Weights of a small GPT-style language model, trained from scratch on English Wikipedia.
Size: width 160, MLP 1280 GELU, vocabulary 5901.
Architecture: LayerNorm before each block, rotary positions, biases on query, key and value, tied embeddings, attention and MLP in parallel, capped logits.
Each number is 128 + 24 x the weight over its row's rms, rounded and kept within 0 to 255. Layers, rows and columns count from 0. Numbers have three digits each. The size before them is the row's rms in percent of the matrix's.

# down: layer 11 MLP down (transposed), 1280x160, rms 0.106, rows 944-986, columns 0-159
# up: layer 11 MLP up, 1280x160, rms 0.276, rows 945-986, columns 0-159
down944 095:174143109136114154069128114149100161129123154166100148122138080112103092093147134173101113111096156144127152125149121065125152118117116078129112137108148115121117081151107094107107126088141145131124089134144123122135123109148150143128082122121131099119119115165136160128147123101128178154205085103132144109172168099140111165148154174131095124139144119122160113116077129151133132153191120126121121121143152139100140140114111161112122113150137121152152118139144126118129143123109151
up945 103:156123082119083099150131139134163114098187102153121159130153120103119073134147102139162075137140068151152125127109150149109176172132142127106147131143151091180117139138131141131148134142141159128095095172183150123172161132119151131119125107124164102130145138131122139127118075144128148110109122122156140130109162127109098169126153118117090147113103133136105129075160134137131141099138132149110125151133076100132122149171092139133117118139149099124106100079109130153114112125130123
down945 107:145114112095111135126133161099128139100121091151173125115110138079149157073125143175129135126124153114136156123127132124104124104123066127150098075085141143133117099104173119129120112135142107132127104121148106160134134167149122131152177087130132173143124118105134142103162119152128128097112094113113128120148149157106140158128107130108117097151113137113100121115134146103164135134118157117139154117070145077164133175100172154132121161139067073146137160150144137158106141121155154
up946 101:118140157120144121128123122118093157138168111109110114126132084106139122126141124106132125082078122141135165126117153123128125158161132104136127120116150127120128096159134130108127122074094146117109093174118156136125134129098078161119109142083134131079132090125175123118145155117109119195143145149114180110135139108149162097102179140111161122114167163117082126097156138116115107110143087098103114160086119079091145132116148118149155157101161098131130164112143137150117145153131165
down946 100:073153105136122154138082120159159141076125093137126122155128186148115127117118110170155150127110162140146114072107151135131140150148106144152132121088170092124101130162110073135144126128133120146124177117147109129144070138125099117133169122155107101134167128115117146103146161119125110136125137130112127151082166145137115129099136135144128120096128150115136088152103100144141108115124113108096145133141133151143135120158143120120111103109169139102136109132140063207088112159112126
up947 101:143134106148129148082120154089095126125136122094130125170112089147151095124108148134158132171139101113105118122080090125169126136170143151117144155125120120145151144105130168141117146152155094114201105108153105140094132123160176122138131097163137140131154184115118162113114165158143117101152168105151148141115142091153127122086128133121105084123144158111118125084082135107130149130160100105154133122103099131108110119137158141140151099119114128152149149122123082085118144157121088
down947 109:128101146117112151136108135133165120120096133123131115151172130136119097155138130148099102106118073125129142115148123102143138142112112082142096096102132138131123138131101163107084165097134097140122121161138109175158151148135094074125145136133139123130130158135088071124117137111117124200132156128138098139138117136079114061132181117140106166117122120172133115130113114127117088189112166104143174145153126126169110122156145108160111145097152149131141126143122127109138150094163143
up948 105:123132104090154134131115146055118092122145124125085107141144105135149123107137160087122066128155167128141100113099109147120088117114119144126116119134100154169143148133154109131153114123160094141161120097106190136109103120134103107121125139174149104134192162121149101165117145133104127176113133098167125110153103150175116084141157140144112151118153118111160120127113149112137135134095085124149146121135133111137101161122163140133134120091097109128112168155135133102160127174099120
down948 124:135128162117135123149140147152145123121134118071120148162104139139135076139140134150118130114126122144133149115136088146096105143124098090131096132131164114084117107102108113148133134137121134108156169103119104114154139139117152119154098124181187085161136205103109140112070083157111149117129133149121113136102092152154108104151168069114110115172147141130091164104111158127139151146138134139091108108175121110115146131127102087133163148154139120134113114153085102149127141133138136
up949 094:112138136163136138138147089112138109105128095109125160153136102157125144109131140133129146149140144165129077134134123117124096108129130143133143110133140090124149120080160108108137116150179129156146113106146167121144151198129140133181087167136161112166120122083122155099164141129141108136151099104108138140109119120120148144093143082092160130128107141146156093129112126054153120117110120072106100116162132121122146079096155103087169093122171128163130150108140144109140129120137131
down949 110:094125083141116106145140117119123144097152189154161119158144152127080106144116174123098120112110113182120129152150129134108127155124088129110131108141139175157114129166140131139143136124138099142129131138132107124119142131100154113117163136168103187118122142085116152161118133111061111105135164112100137132074132109116113089176113091137113146116092142113141138130148130059109096132122127146139141123106162143138113130132162082139152146134145131153143081092131086165167132136125107
up950 098:156137137131091145123120153177104164139115106096125100099140160105120124098167100155155101132153080137148124190089162116115135122143137148110142106168122149102142140127163157091063172125163149099120121116124137129121152138132146142097117091117169155138161170099112133114079107097113092131092136123107144102098149168135146103101109131131088093130119154101150128159106149141106124114116104164130147121111129118098098172159120121123142134092136137091102138126147170128134137109106152
down950 100:131132160130158125153134124128129147086105119111109153100138150172143140139154118109150093118173153141117081119131148141141145109098136074168131127113096133097088106105137159142115113148116119138097153117130079178095122129106127141113119082107133151099132145171119126145098137161121099123109133143150114116130111122156116122149136176142169131112172114102138156158131087153198159179112113126128112126127127128093097151092136133180131137100162136097126119099122099149091128077165110
up951 098:091149115185122114107102126104136131151130093140136146150127135123123145134167145124132123152139116116168133136138114108143145097118160105120129102125127128107109113140138150133130096143094164110081138108136139106144141109164100112143140118160144158125140146087113125130091151143136133130126165142160124115201098141128116110095153110133091050143154153101167114121157103122136123128075142167152114149164099134104085135188153094114120136120080062124127151093111118170118129138102099
down951 102:132111157089133132166116101154104116125166148119179110155115173129137117153109121137112109115182108132130138125096175166157147123156119170140125125129133181135122135107143144126138145145115135133149115149094110140153127087113147173110116105114112123139112086134094112118144131086110101130148162142123126130091090163123146112170126158095156153142132139090144137175110128119092142136140162147092172121109138059101122100138118142125097171104116123157109088121156084093090111104109141
up952 103:133116125100122118157108132117125138112127124129108110153193100092134103121090177159111125156130087168137080152109129082153169122146122135164099135109128134173108157147170148133106145138121145111123139131122193084149100094134165122089129132101138107164154110128140135139146108125134097139123163078167174149109109102114131123090095148153126097168141137114156090110118118117138097143134093165131189123120094137137141122151143110136138112125101116142136102121142149134099135166096157
down952 112:141135117120094093086166148150116146109138130186109089095104118123120119128135158134134093142141113119129157173127126138110167121110143102136119127092140130160122102126136092150163131128107119118158069143123102138171134120116096136121161143101108114184073158095122157140152130150137110140118167145118144114121125116118134153155079152133125103162109122148110126118154137079096107099160093109091153142161136164135170144150131115096125119148090115153147116172169132131153096098150078
up953 099:097155094121165168097134129132105131120104064125122133153126156116169101085187131158156104127111127145124113139099118135146127122150147076080156100116131154152113084166155154116136145103092185125134093155147150144129135130149098133143150140120125130164169129138137124101151099106116118162157135151083126164096094114095134125126146139136107148117126133101147165141117165126092123107135170103125119134095116087110107094126109173118099151088148124090104134151133142123129097109135153
down953 087:120133151105119124116127133120126112129159174079148139130098137112139167127141121081114142120100107110099152116146105144091158137097170126155131124135094108145172158087108118164145108109153082145164165137124120140147138095099120137172149127127107101104132133132153131133111142150145112101075129101171141143145142180167120135160133135119168128159160172159138124131118106116155116139105136108153128085138116106133170142116125102113126104117069092163177088099106098133100126147157087
up954 097:122122098102152102135097085133142107097138153096124107094136133097157119116104131125170120147116116154124121117072127155133133142146129156154116111123135092126107105119136175098127133152121121117115138155136179114109172120131095146104080142101122105162126119078138201092125142150129156129128138140148079160127152148082124113108150157117107142132121203176144091139134138117162145154101132125127161100147102145180137154157130140140096100113122161121104170100136125118121143150102140
down954 095:147166142140131182107105173122118117142121102131087139146168089145152144119113099156133164110167119112176095126125147099123102135103114108100120151134126184108152123156115067128131132084182117160139129116157096130145130128097160118110183144134122114139168121150104148152136115095137071128114128127125137131111115103154140110137083132120118100188122100095139143116123131106118149117110163153117130090117173141118147132089096126121140146115145111132123094133084151126109168136120178
up955 105:107166098141181120156142106119113076081133107127149147125134121137131103092158063125102113153120113147129119160157136137123164148131137152140092150139142096092116146126113117118149149146103172141136089147082149153140130166106090131109135123122182151143168156140118163139140134158118126135099121117154116105138139116117115156099066152099112154130117164158085133136130139156089105121147145118134141100150156118161103108141142101133102114082155160148080109121150108154084111145119150
down955 110:093091166094098102115142099136169185147073126145124146139106144120135175179119136103150107117158155130115122081116124156098144127187131093097114125120121158121139133166125144134110173094110096074138113101120127149114130103129153177146118140134111136104130094111120172129179119135138115123129128115098153115123102162131120105167177103118088137125135130122151115134085155131136131152123128144122150106156116110125153146120088085135155093097115119140144138159136140112154177106102145
up956 098:131114091146125139105128173131140149165108090130111095148128159146129151126154133126086140069148094124132167122148127097116105153136150135115142089120122148151160084105156121117163099136088151137107127122123129129110157108100114144119098129077143152123108065124143156129128102145140136115163072132120111092131126140135149160115150106134132145111133173135109141093116172113099142118137158157151087150090092108169124133105155095109088137131128110172129172092099087110119087121154143
down956 091:112111150127128133136135139094127107185162178128103151133140126139118109131172117108147121134119080157115122106094097094129138094138174153138102126126169120089126092111121126140109113106130160155142157170137071109127083150078108129107183139133150124095110122177135115145073141156125130152094152122186136125121114141101101111156120118126137121130121157128125135105148104135120131169142137125104106083122151143086127131099126141074140173119082148112139134187154150129123134124132141
up957 103:122159087153121088109109075149096090090149158079150139106115063143104145125128156117130139111133120143110175115101125122184147155104109152119114194114131151111145167140122172134133135141148154147148121135133137148126121126136184110144133108139152119108120157173125109131139146104176158088139175141151117116085134106124083143117128140139138150099123151101111145128124120159130131129141136171113116108102106153120099110078124130139133149078139119177095103105123111128085135118142139
down957 112:114086129147150161121130125165127095122113126108126153087126082085129115111119129085131194118140155118112137109101125110135166077132115145117151162112135132089135157139159163161136133128142121129120125105172099111184148139207155147168095098084154135125142121167110146105074109140129134111117142128115087153093122123142083131132108114131170143117106116113169150135122122107138130136121144113080102143135079110136129148143189153132142130134154119141131163129098108128117125120125105
up958 106:077179108125124110155111144130122076142138165130117071139138148124159131141102127113089087162154140101163106105121118141140141157138125062142103109136144090130117123129102087123113145139139135151143120166112112133118112100136178181133117117165102121106120099122128132133135147105117098155119130119160149080128163105087149121119107149158112140163192129124149114137127140116101156106156101104171140184106098128142173101126152143127123101151105072131106137129132129136119138136164144
down958 110:154191151167126150118134115158118107134119129158123175112148138126129164144152135176094122157107128125142113161115115135140144111139098097121139110107147112120116149126121136151090110114147108128099115159123116158125107114138137112146121142132114140144130124165111135123183117093092098096088096135136153101104152082080102094155130171101114146117084130120141187130120123043131126123124119130176138137117156124142123110153097179118172134127105117084112149093140094119133175150123126
up959 094:121143132086142096121117076136135152136193133102164083131085113125141121121100121102137153150110121131160146114117091152123102146175181107146162094109112114109127120143112104101141107123133137090150134080064087091125144177133136125124124117111128064146132135128141117121091113099149148098068079134092105141147142133132123106128148147128142112168145145145139139132152104143157176137131139157142143153125108095130132136113136183102148125103145121174140148133129147112116097119145123
down959 091:117120122174115167117110134119157144103073141109073119152107152133134120151152143094140105096139154103110119134123148097117127145119165119124134125137156133121156166130120112148140119153119135180103089156176169173168106121145149151157137148158101149111144101158152157114129144138103121105196157108108097134117125122130096143103110133169164120106142165105118114131089149125090115147115102160097105105088113152154136111142085094112141102154120097067147131137124105102142107117149125
up960 103:166125175140119109130113148117137093159096109156128121114155108141188158124143115114115136099151100093149159151120094160128136127135152128145137126147166131113125105144152091122100122157151130156155135059100147084149108100136135159130141112119079112134137130161125131110113141106115119123173120145079148088162114131099073151153119115184098089121127132138155119160121115146112086137124147134141105107145105118090100118152156165138124114155107129104129106145097147122103111205137112
down960 098:109138151162116114133132107119158138089107129116113109147143123142161124144134131185147119158109124150098086098138088153162145139105160127190123112112133154152153179077112113150092099120152090170132139104087124142127159108079139141136089123107075166129100092094110137140110088139167111138129081157177123121110108124150139131129117109152132148150144112130137140170104124086153120098121120146158115126136131084109171179104110124114157141153108146145155115117127124146141117125119143
up961 097:159117131085146125182105149190091142068205121128120102146105130134151126129110146094137151140109115126128171135121094121146136133153122160140113115123119123157131142140122142171131150144097117105083130138123117130079130115136083116117153154127110147153142115109154141149156106107145111139149097132105134104117139078118134101127094105093142146166144149086120126095139095122122123155144123118196138157119113126122117157110142102155132134203142111122130107192149111121105122148135156
down961 095:079139110141133115095170075108138133106133156098136148096135099123120120127160129162107119149104162114144110106107130149117129109141117110114106147109139165072177129150138116115125150099148138146130094098165151093177101141144182095168120116130168132139107116169132156175163126103112143108121160122115140128146116150106138129141206135151138137115119131121177153152104146110113145079119137141094117087129122142160138104102123127128152106108077137121111159108103136100135144100129084
up962 118:200117161102100129138142115154125109132166097129173109110133138112106098091121114122139076110156125184109120110092092128132118141109120162170128178151147155134091140113116143137137111103147125146116110090134128123100096135145128099126156122127135107103117166153168113088120114107086122153114118130132120185118142119099158160126139094162163125099137145120157132129108169146139111116132129155138163144196101136148138113154141106117116094155134110094149125146153090123122195126122135
down962 118:127123171090124118142111135110161123110163062126099120095150129092110116125129113129121103092126116181137078106142127109126118126115141139153114133167134139196125128107110126117075097099164180140106162145159128112124128133153134090122106106118133160143134139159107142091122124128108117158140140121128166160142114112112141114087142070150150133129158129092194128155114141150126106142144137122106112157134049155128135127127129090120115163168144167140133103163149114137122138111145137
up963 097:155107156169102095142130118121120133141134161108093077147142149156145121166132123107135124089124126110133137130140126120132064145119132171165151119171149114166112105155087108116109153154144131128077123163171146098120122115089123123141101146135159093124080128141093152111092103123177127089137124118137138116121111128136090115135122142153111122099106112126103154143136160147119184156135128088150155060132171124108138119111166097115109144148143149087150150116117129126108094143089156
down963 093:137130131143177166116184134126173132134131129132142152145105121139125107111145132146114126143155136129143127107111108141131174119136186170105153138143161112133123128105140159069176109079168126126102086098146134098121196090081091109140150124184144127162131124139123131119083102109099115106089135106145149138144125136151138102156102115123097116134120146106122128134106121087112085119174126134131089116117141108134115111088089171134123139089103119132144143152135111147145098112167108
up964 096:131129158160156123132162142147101112109070106119123153112191116114140148135108111139104091112119100142180077148144125136130145134120111164084111123137166140157068138160102142097161154132129125127061124119114118106131143129148123100117135155113148169154120133091128136093111180106111095141130168098105077153157130102093133135125106158144109122126127120115123142094138145131141113113091133141131158123148096151147129138138117154153138144132141134099158169138147168067081118152121147
down964 092:131147141112122138142128156138143109127101148144125094116143132127107145134137147139148142168144103107097110152144135128120109112151176104153139131149099119097105121126150119116088093119085122186167097116140131099141181079141149109131155124132126083124119139126156134146142108123133100140125113119179165065106120141118141175105168172102093132116123137129181127135129102135129134117144124146147118098129116086136194106094130094152113117150130149137093135145076109186141140094083161
up965 111:148117128120119117103132100102161187130139110122166118174147121129161161134151139109155154089157117172151124054130097129157128084122125117146145110139104142100114135089127147141103083179103172125189112135094093100123132151121114140133134094105133093121134136109131139147123136158145110088148104149089123082190106130163101107129165173126139130126129180122163133147104120147137105146108115123166147130135129138138127115123116130134113134179086139108118124132096109104104111113130114
down965 112:168114111124114187182139142109154124204124128066114140177121144151144137124137140145148119127159121082148110085139109110117130134126135134129124108141084100134123157149134152124124145141103146128180108165131128105145103113118139151142152119137117119139149116088101115109115137131122121096118135193077131117130126159105105107115126085109137174095145149138125131139134131136159153151078122120160138127100138131098077114104089142145140154168100155136103097110125089085163133118138100
up966 101:149120121170164118157178130120164147123152128126137163136137126146124094121179114162139118093149120088128103107107089106088137105158171116158135134114141107102135112099127134143149114112119157098088083115149077123144116113111153126144132139129143091099110136137151167118096111082148102168142101130149110142130122126121119169132164129094115131158099120103150127127147159121114119152086135091215136153152111135134133129104107132120124125121087134128156081097096153145090107092144157
down966 095:156141166125157167128102150137085115123109113113117129149103159118160138139092131127149096110115096106127113073147169159124134139152172157089137113137124118167100153097133126110108120166121132123165150150103143093139119113130106122121097138128130134164130099124086141123160102151156130124144161130120079109124170149100123087133070056098152109139153137133111120103148147157158120140110138145167107085147148105110112137150091108137097140178167159114113118098150128120172106120125125
up967 100:161143097104113086134082135127125111110100103121134100114112124128090126154150165152112101141109165160139127155133127148134139133152140092155140139151132147094147133160123116124186133124126109098145114126130123134131102121133103147132110170151120147104146138151131137107168119149136107157137121107155106077152126081114158144136108109106102063125146158123106119090176124094136124135108119112108103221091104114142166094120169136159112172113123124157111114113137165150130126072147113
down967 094:118124128148115140162131187158157134138112151120140094128108103124115089155125128147133143128092101134115101100108115140149129110145160117153111103128089119118164139165118149086090111100159148150142149168104145181140138174124147115121139113143092149165117117124142137152137113110133094143130098116086122136157127128153162109105095130115128083187140081170163127155119095097141138112083140124133097122159147139124100102087131142122172101180123129118086168118149096122138143140140076
up968 098:133111123127134126152151125140100117157139121102126141131146116136140116145152136139140132055137099106130097147150139091150153139124112096162172131118142058124142070102131138111125132151120126129154149128101118134131117153148112129169157092163091155084096128146117154117131103161116141092123153120189071118139142091122138123170160088115127100170128106106163111134085101115079154144082107133132165105125133119122150101094131101145141162097125149157145145123138126109074138138155133
down968 099:121173086158112105142116122154101130124147146122127148138107090142109125114161165146134095110133115153135163134097125107153131130130216146128166119106121098145106108149091120146168079125114107103129126113115108136106109149163147162129058119079152092083086159158146142106128127107151157112119157073157106129124169119128129108126154152145154121142124155092159136107120121129100115129112089136108158104131129138147184130126131112137151148114158124166167100132100120140131100126118143
up969 097:158118143102165093088072133159123128135139069131069127118126112117146109099141119166153083138092109144129147124102133127135106150076122111157170093137110150098080138115145129149113143111152120109158133117139120147137149110126148151141149112139113139123163121116127127174159133165107096120138095140163144123141135094093145148138138133135171144156083143110109124122136090126118151135199111127141183137122118138112142123102119121145113111079121121168087114085102122151162168139164136
down969 090:127129088072148159152145151108122148135111139137152129160142125089144148133150158126105119155163129083100140133187123097141144092161122107123086156144123112121180110118146113127154149140124118120119120145131174119124051158129140109109150127087143129076143115109136120162164119114127107149098143068162109089120121129161156138142083109176151093133143135132142071123136138182131167112108109130148130137115142118120135126100127114123139130094123142102123090128127148106128103182124121
up970 107:118093086125088117119089125131145135129136141116156111121137096160115090072149125157146096112146140146147134161142165133125112094127106143130115152161150069151132130146122137107125128167160118096086135102169124118152129161076131109147145134145150099063152108078190128123147180169120152154116157151155117143087115100112103161101111127093150162121140140149102123124108148112141134088132147135132136135114127159069130117100132162099119145111122112144122129126141124111090143093127137
down970 122:105125112141114175128088144172140123120116137086104101144140104142209097143120122129087141137164129150134155138145167147129175134112157126126099132135100128121142107106127116139119110146141139139135125101166140104102083115145182146131133117127114127098130124091148115164165142135153104131137158149155077101085081128174136114144137137090121135125143165151114141099085130086098145104143130130117156182111149158103134114160152096120151119114139109095153094109133104113097128114144078
up971 096:163168129146117091084127106145106143092117139170113131113095138132112169117146121151159124156153091119132115152155139155166166089170142117099103122110096157080158117103129087133161117113099147089167119104147171128059108151114109112136153091085141119115130133123103143126148117148128112105103152138121135133105136176123110167169108135176124110131121125085128119110137127139116132121125116154140169127092132113091119154137160092094133099108151149143166171123142149127126136139101162
down971 093:105115136095134150135119082153093153076110135152127100098140157113113122134122086114146136128137113146106106158139137147113171102125125166104075185114132097089147160120092096143144134122131105135119164106098105168101139111141120126151165073135152124136175181127121113110083126152172118115163157176139142105106156132127132168114118134142116103148133120151112126135119125156092128147125151130152113123111092176123118146084158125141155131150188129136102122139077120118111137098124134
up972 096:148072091078157101103102137103120121095161124133130096149140106078110141128094152163139155147145147129106163074105062183129113099128107154122126147083141138128109136139173121143147105135145178117141107181144128124100151110113167158100095127130134113136132167086140135141123124123105138141134126120163143116176114147097122156117106156168135131132150129114135177120100104140122114158108137135159088099121138140095118136118150143096116128101108144109181142154113142139119129113163128
down972 097:110112098107136155143167133148103150156135125112121154129116075121104109138100127136098144128172131114136137113118155123089157143114110094158116096087157129111200175128116127128116144130105098170152141125108113194116149111121118135155117144085180142164161103162128119111122099161157116147134096139094098128118091157174127129128107164134134140125161133077139114132144106146138161149137118101107128128109097164115126135149092117092125117120110158121130079146079118130106181139123112
up973 108:115125145133112117129162117124114108142125140113111140160098092103170114120122135130105107090102121150142122074130136140141113141095169083153140087082143101101100103128119181135150105148146096110134128187121132161117143160119128111127100114125079147106130135139147123135102159130124178126139169075098145141096139161128187117080088140116117142105116096158122140121171128108150102156101098108169129120143095104100096120122118120137146169133104174124144135122123121133154183148116151
down973 099:155200116150075138129116103139108124099165121127117108095118156124066149120133136118159141152107115140152122107124126143102108124150189116144123117127109126116109133156120127121102167146126158144102098124117175129098093106146160113168101133127123088126143141152124109122124119104129137153090131157142108158155144141152079124111143144164109100147156106121123120134120104182097124093167094106152165146145129137179126091143140107140150146132125063115141119111099166150072122108137101
up974 101:158085109134147131138108101136108126115053140130130157131127111076154140131130102115157106106088102095103141130146126098120146126133162079128114087132132135140094079147091155132114147123128177099117123148131117146130142117148128135110095140147129093159129137155165101101092095140116113116128108143127089177110108137128130127114140119173138156120157081152154128161164137179145110096148143127098142119168107095093128169130105122141123162159146154129099165108094157118110151171153119
down974 095:076174119128084135160160150144140148115181141126172116153078144156143116151128129128102145130136099162115114127126131148131137157128174197148130170115126144130119152133148080117182098121145108146111120110122153117118129124117128128144156133082106134108133128075132142140118157105132116115161144126132154097116116116115137131146127145127132123121096138119116092133123127021151158106098121125129121127069133152132110100159128117115124112094153113138122087122170094103163123105103147
up975 095:134142136077105125165119126125136165115137112119122128103133080148122143115148106133161120112119103113147100129172129140131112137116145123111162112212121142126100075121101098126142112180154121119090134141149174170143156093118105123122115135105169096155147117129132129147144078117121147122138149082152126117144074122125097068134131104120117135109157117138118147135134157105096116134143080137197120105087124124148093158143113089143135152114141150117158099116159152170129116131104127
down975 093:108065134166112139091108123161147114153093148125127113158124127107128139101110127151101130162143160130128117124188124153153152112136130126115100136125149130100094138145084199140118150080119126127114108115108117151128099094155146125130107125126104139126114114165173147105114147107145129139109067145092147169115146117143122156155126124149123138142149135119087145131101131101119098152141105084104112156119103156159157123103103126092156087164108178175166161117149101124154127119147089
up976 100:103183115102097093093154128094090117116084135153092130098129104148128145089116113147148128141127165105138100121133116133117106137179114180154120148137196089123159132116119140137144106143137138101153137146123146105159159152133103139140119113122125120165145119103138186120154154128129148123129165080142100150195111090075149151139148094149074144122130129137096114153099134075138139123131127127143131120100152128142106118137130126141156140128089104117162103106117116109095125154132169
down976 104:174126143115140123131103103107109130138153148117067160095140093114132132116145149131120133141131136139130114113094153125118138135122111145142141129096105098158119143118112122164173134156130156124100115100114110165104127125132097133128109151127118161093139113134118149087141131091136148148075137114170180135123152094140086127144128133151129125096073080117179125127153130113151175122149113110115182092112184124146089098115140151089137141143106151114110157158096177168078131129155157
up977 098:152168112112133104179140090120109114115127119122101144146109160135129112143123103163158130110128148140117103159144149134140142103079071155133124073129156108149134118125150128146120156117157140165080139126137104096117100109154122101156143097132114107125140145128101164126079118130139143148069111134152157147154133163151128157161127105073072108102170126085115154124152122129092118129143109140125110171113134165142088132133144124122094145101158124105174141140119175134130145178134096
down977 102:144129115165123139084163120154084152152096099106124155084140119097125171131122120124136149135090082152102137097148141131154129125132124131116117080127143089091162143133160123145124090123113149171079135133154136150112180104170106155143116133141107128156179148094168084104109106143168156113117124117104136140127146146138085138150115116154081115129139104156140166147128137132139137106106104136156134138079176138140108125098145180124091140155131097171114094111139100123133131123115123
up978 107:117103170104161150146094109122123098073114122113136101159078076139133126120128089109115138119136132104119114139206106111128104122147174093152102101110125116153132135181147135077123124080149152123060179119146122133148125125105120121142119103152141093120140146096140134111108152141133126151095153109126161090097154105115153159125125116116134138122130136137112116137147152162132155157131102133144117087091107154123118131085134138157182141127121109169123111142146085140097146113100117
down978 104:139151127160119116143107157129089130094129103152157144115153123120164114115131121148088139099113134147142145095131119114137127099125255095148105121142142113104144168135089126103137120132097152148173118146094143125104117123116144091132102137092137160167129132109134085130123126143140134128100136139126079138170109141179106110137144137136100105117131114164114149143142132123117145109151140129128122175096130132167129118125103142117097154116143120079122094125095138127139135121165120
up979 116:106155131136148130092102099115147080187103116124166145111129141149140119122093136150120116144138111158140171161114158107146137107082127102084119155122111081130133079111125152107115152149144120147098156097138115129117124096132109119122152106111100133101166176166176162090148095166143082128137075139180136114149110112133127103137099123138134125131119127134134061131143112125164143172139114098176120098147162107147108136106137138142095124156128111131143138127147098102168118104139137
down979 112:125168154121151120098132114108130091141108080126140142114145152115149175118083087153107135130111119117123134126115136113123119150119104126127132114128086112118133148089070117145126118133164133112062134118135123108131137111123120132072131154098097187122113127131137108129171103130171150105137143144181148113121109122191151098071103143152125111138121130153120119126134108147167153144185117128171103133102143136103135146119157121104104115133214133146132124102129131090157165150127134
up980 084:095134159134075147102177125102131151143108140143130115151129180115102173085162115084106148150158170134177094122095116151115119129120092146148172127135138060131107185149073120104132133130081116137137099130118132111122119136129134130143125104131178144133122122134111095162096152110121127133147127160118123080131151129122086147155129153099120129116119123105126128134149142190145138138127141144099101088188119126122130131101104111159130125102122097154156129082117125096110130114145139
down980 091:142133142116155146119141127083158173178106135161131164114138123072135129130113128122122092154105171160151101110124109153051068129117083105121086117072142074135154147125084123120109144153130119155143140149135140146095156137102103116135110107146120185146102169111168129155132102128109165130082130129082125180143106140157123127118133097137129127153128153171114143116109156148115145107119146100127153094109137142117143127117156135102123148132138131117114118136154132119170118124133103
up981 085:128128132095098153136105109157134140151097139113119156170134102121091140142149154145120131081115128111128135120116078110136094132103160175162100117121168112099121165118129132092153098125182123177123100121127155166158134119144138151106124139137158136135164122153117128102142136142128076143113150172095152095143114102096118122141140117132147104095095113136095127134184147085142133155138140120098131144096109089099123125183128101150141067150135081140142119134096106157134085095138120
down981 085:167113120114164084139147143137141115084164124134167114104144149131147125106103095144136111151116125167127139107110127156159181138149114101102175113159095121110142088171151140140129169132092174076139147154104073092130118123121133076112107146084145131111118146125117114113118152117140148123128098100141078151103124139111142104103112136124132151129131123143152137151103081210108127114105116091117146134151159144136150134094138156111118152088123145148113140114115161125106142172138130
up982 091:161120121127172137115108128111135118109128122105109077173126135100130128171116142124114151135148143119132173099153097126117120087194120094141136114124116124128101128177102146117151181138150093104125132091124162130139140114157116104164130130120165161112103134144155126131151130108130129075111116093142155166168157129115142111135126109130109148094179116071136127096146084137125125175154143147108163119134139117135111108098102113152133134117143107162142118204113070146143127134151102
down982 088:116150135129118125180116126126086125128139131151118128115142129089111114117131116144150141121106104075175171128158104119072154124133107125167133150127098138086123137120141100134116119148101166125132147139144123120100126138139148137106115099130105110135116147181123158158154147142094131154129118145109070125115092121141090080132148160144130124177140083114153131141140098165154148138126096176183117144145098114093073107161172135109117106118073147125111109101124173144164147106139144
up983 098:156097104112119052132132126116113102131160154118140114153109110119112127130118172129123114154125164131174134078150113155119144154092117129098116103108147108113168141137158093133150108071164143158122109135095128168132123125131106093170110126154201143118142119172141140138090128158139183151149129080139119164121119118141169140104132128159095139134098136101113130154127121148120068131141143139150152085128101164115142105124113156124123151126087112132102101143144113139119110127171119
down983 093:143079147121128116169116113122112129145153102144096122172122120120128114175140123143139136113131132121178147119109126132075109100113157143119090113118166111120116140147088109147152132146156089119108158163151092121129159193095128103119127138117151130104156138093117114137100096115137092111133097156128134143130070133151084140151104098130110132159122131093107109113123134188107119176118122145130120161128095178106119158150106150175144091148152144146144110138134107124081144160117178
up984 101:101103105113148124151130145115115157119113149114113105145141073158120173120142137146123099106154118144096150131137164127122115095162135158102118097167157123125127111091091119145155082160093142135130084117126130130153095146101155169132035130108176107126161124115138146139128175136115129135107146134128144123141149159084146138104120142141104142128141139118128139141150095148127115102145132115109100111134074093144080181145111127121147115175105121125162134135154159165101100154129172
down984 102:165109124098145116119114111154127131167103144161072108134144097160112141126095111126122137137160101153147078132094129154114132115139158079168159117125167137156166167143103130152128104095142114106134137112128128129120167124108125062091137163138151151123074153131106127080105139143175110152102133152159147117145138108143149120120141118128095100099114145095135158114123122137092112156166134135116142166146087155114113158102123109118113132116143145144162064140160127137103155114102090
up985 093:103146095135133082175149167140180138182112093110118163118115117134134124157161125098142094118098103075083129139154126139110127166108159099094113134113146128125136148150093141149145125121122093096103109122174101168062099114132108124114135138155180092109162125098152127150124119084114105097094123101125134109135102173127156100107072132138131144136137192130099124162121090127130150145134140123160155116116114147109145159147148127147123112148121139127163112112109118116129134137136126
down985 102:147152142168111168105147102096128140116103114156136174139138154119132108133107108130141129169129092151137127117116091146118128154147099118140102115157113158131126121104113107086140114110121117167156120104134129160136120133159121096157130184133091169146121163127123106078215100137113107142132096133121099129097133087116097109135125123133121138119154156122125087156176150138159068167122121138088164167100142112122133134137112115146115092103152070123132135160128156123131086109137103
up986 104:105125154138105125138164085120122109105137177126108142100139146115170152146153101143140125114112134113120148117132179076170115054105125120146133127123108154141105125113100135150165113167112111130145107079143181106150121117172103122131124155149150126151136191107129162145139113131157128119108161095118146069143114146114114160061133127139137150122119122075083090106128124163114131119128116132132134103121146118158172133134119103115122107101136107139130171175100144116105142136150126
down986 101:121105142104153132123097161129102138154123114169128126155154117197092145169111182129102127148167110140094111126069104116110156163142117130128142126117109113133120140141141066149103107114150094085088105141099150137115163083092174130161152121154100163114105093171130131116129111118127166101161135156095138140095099135132099173113108126153106104163112118117124133105097098130145125116139159135094099144117137114179111122141115117156127108143115111120142128123116155154166136139157146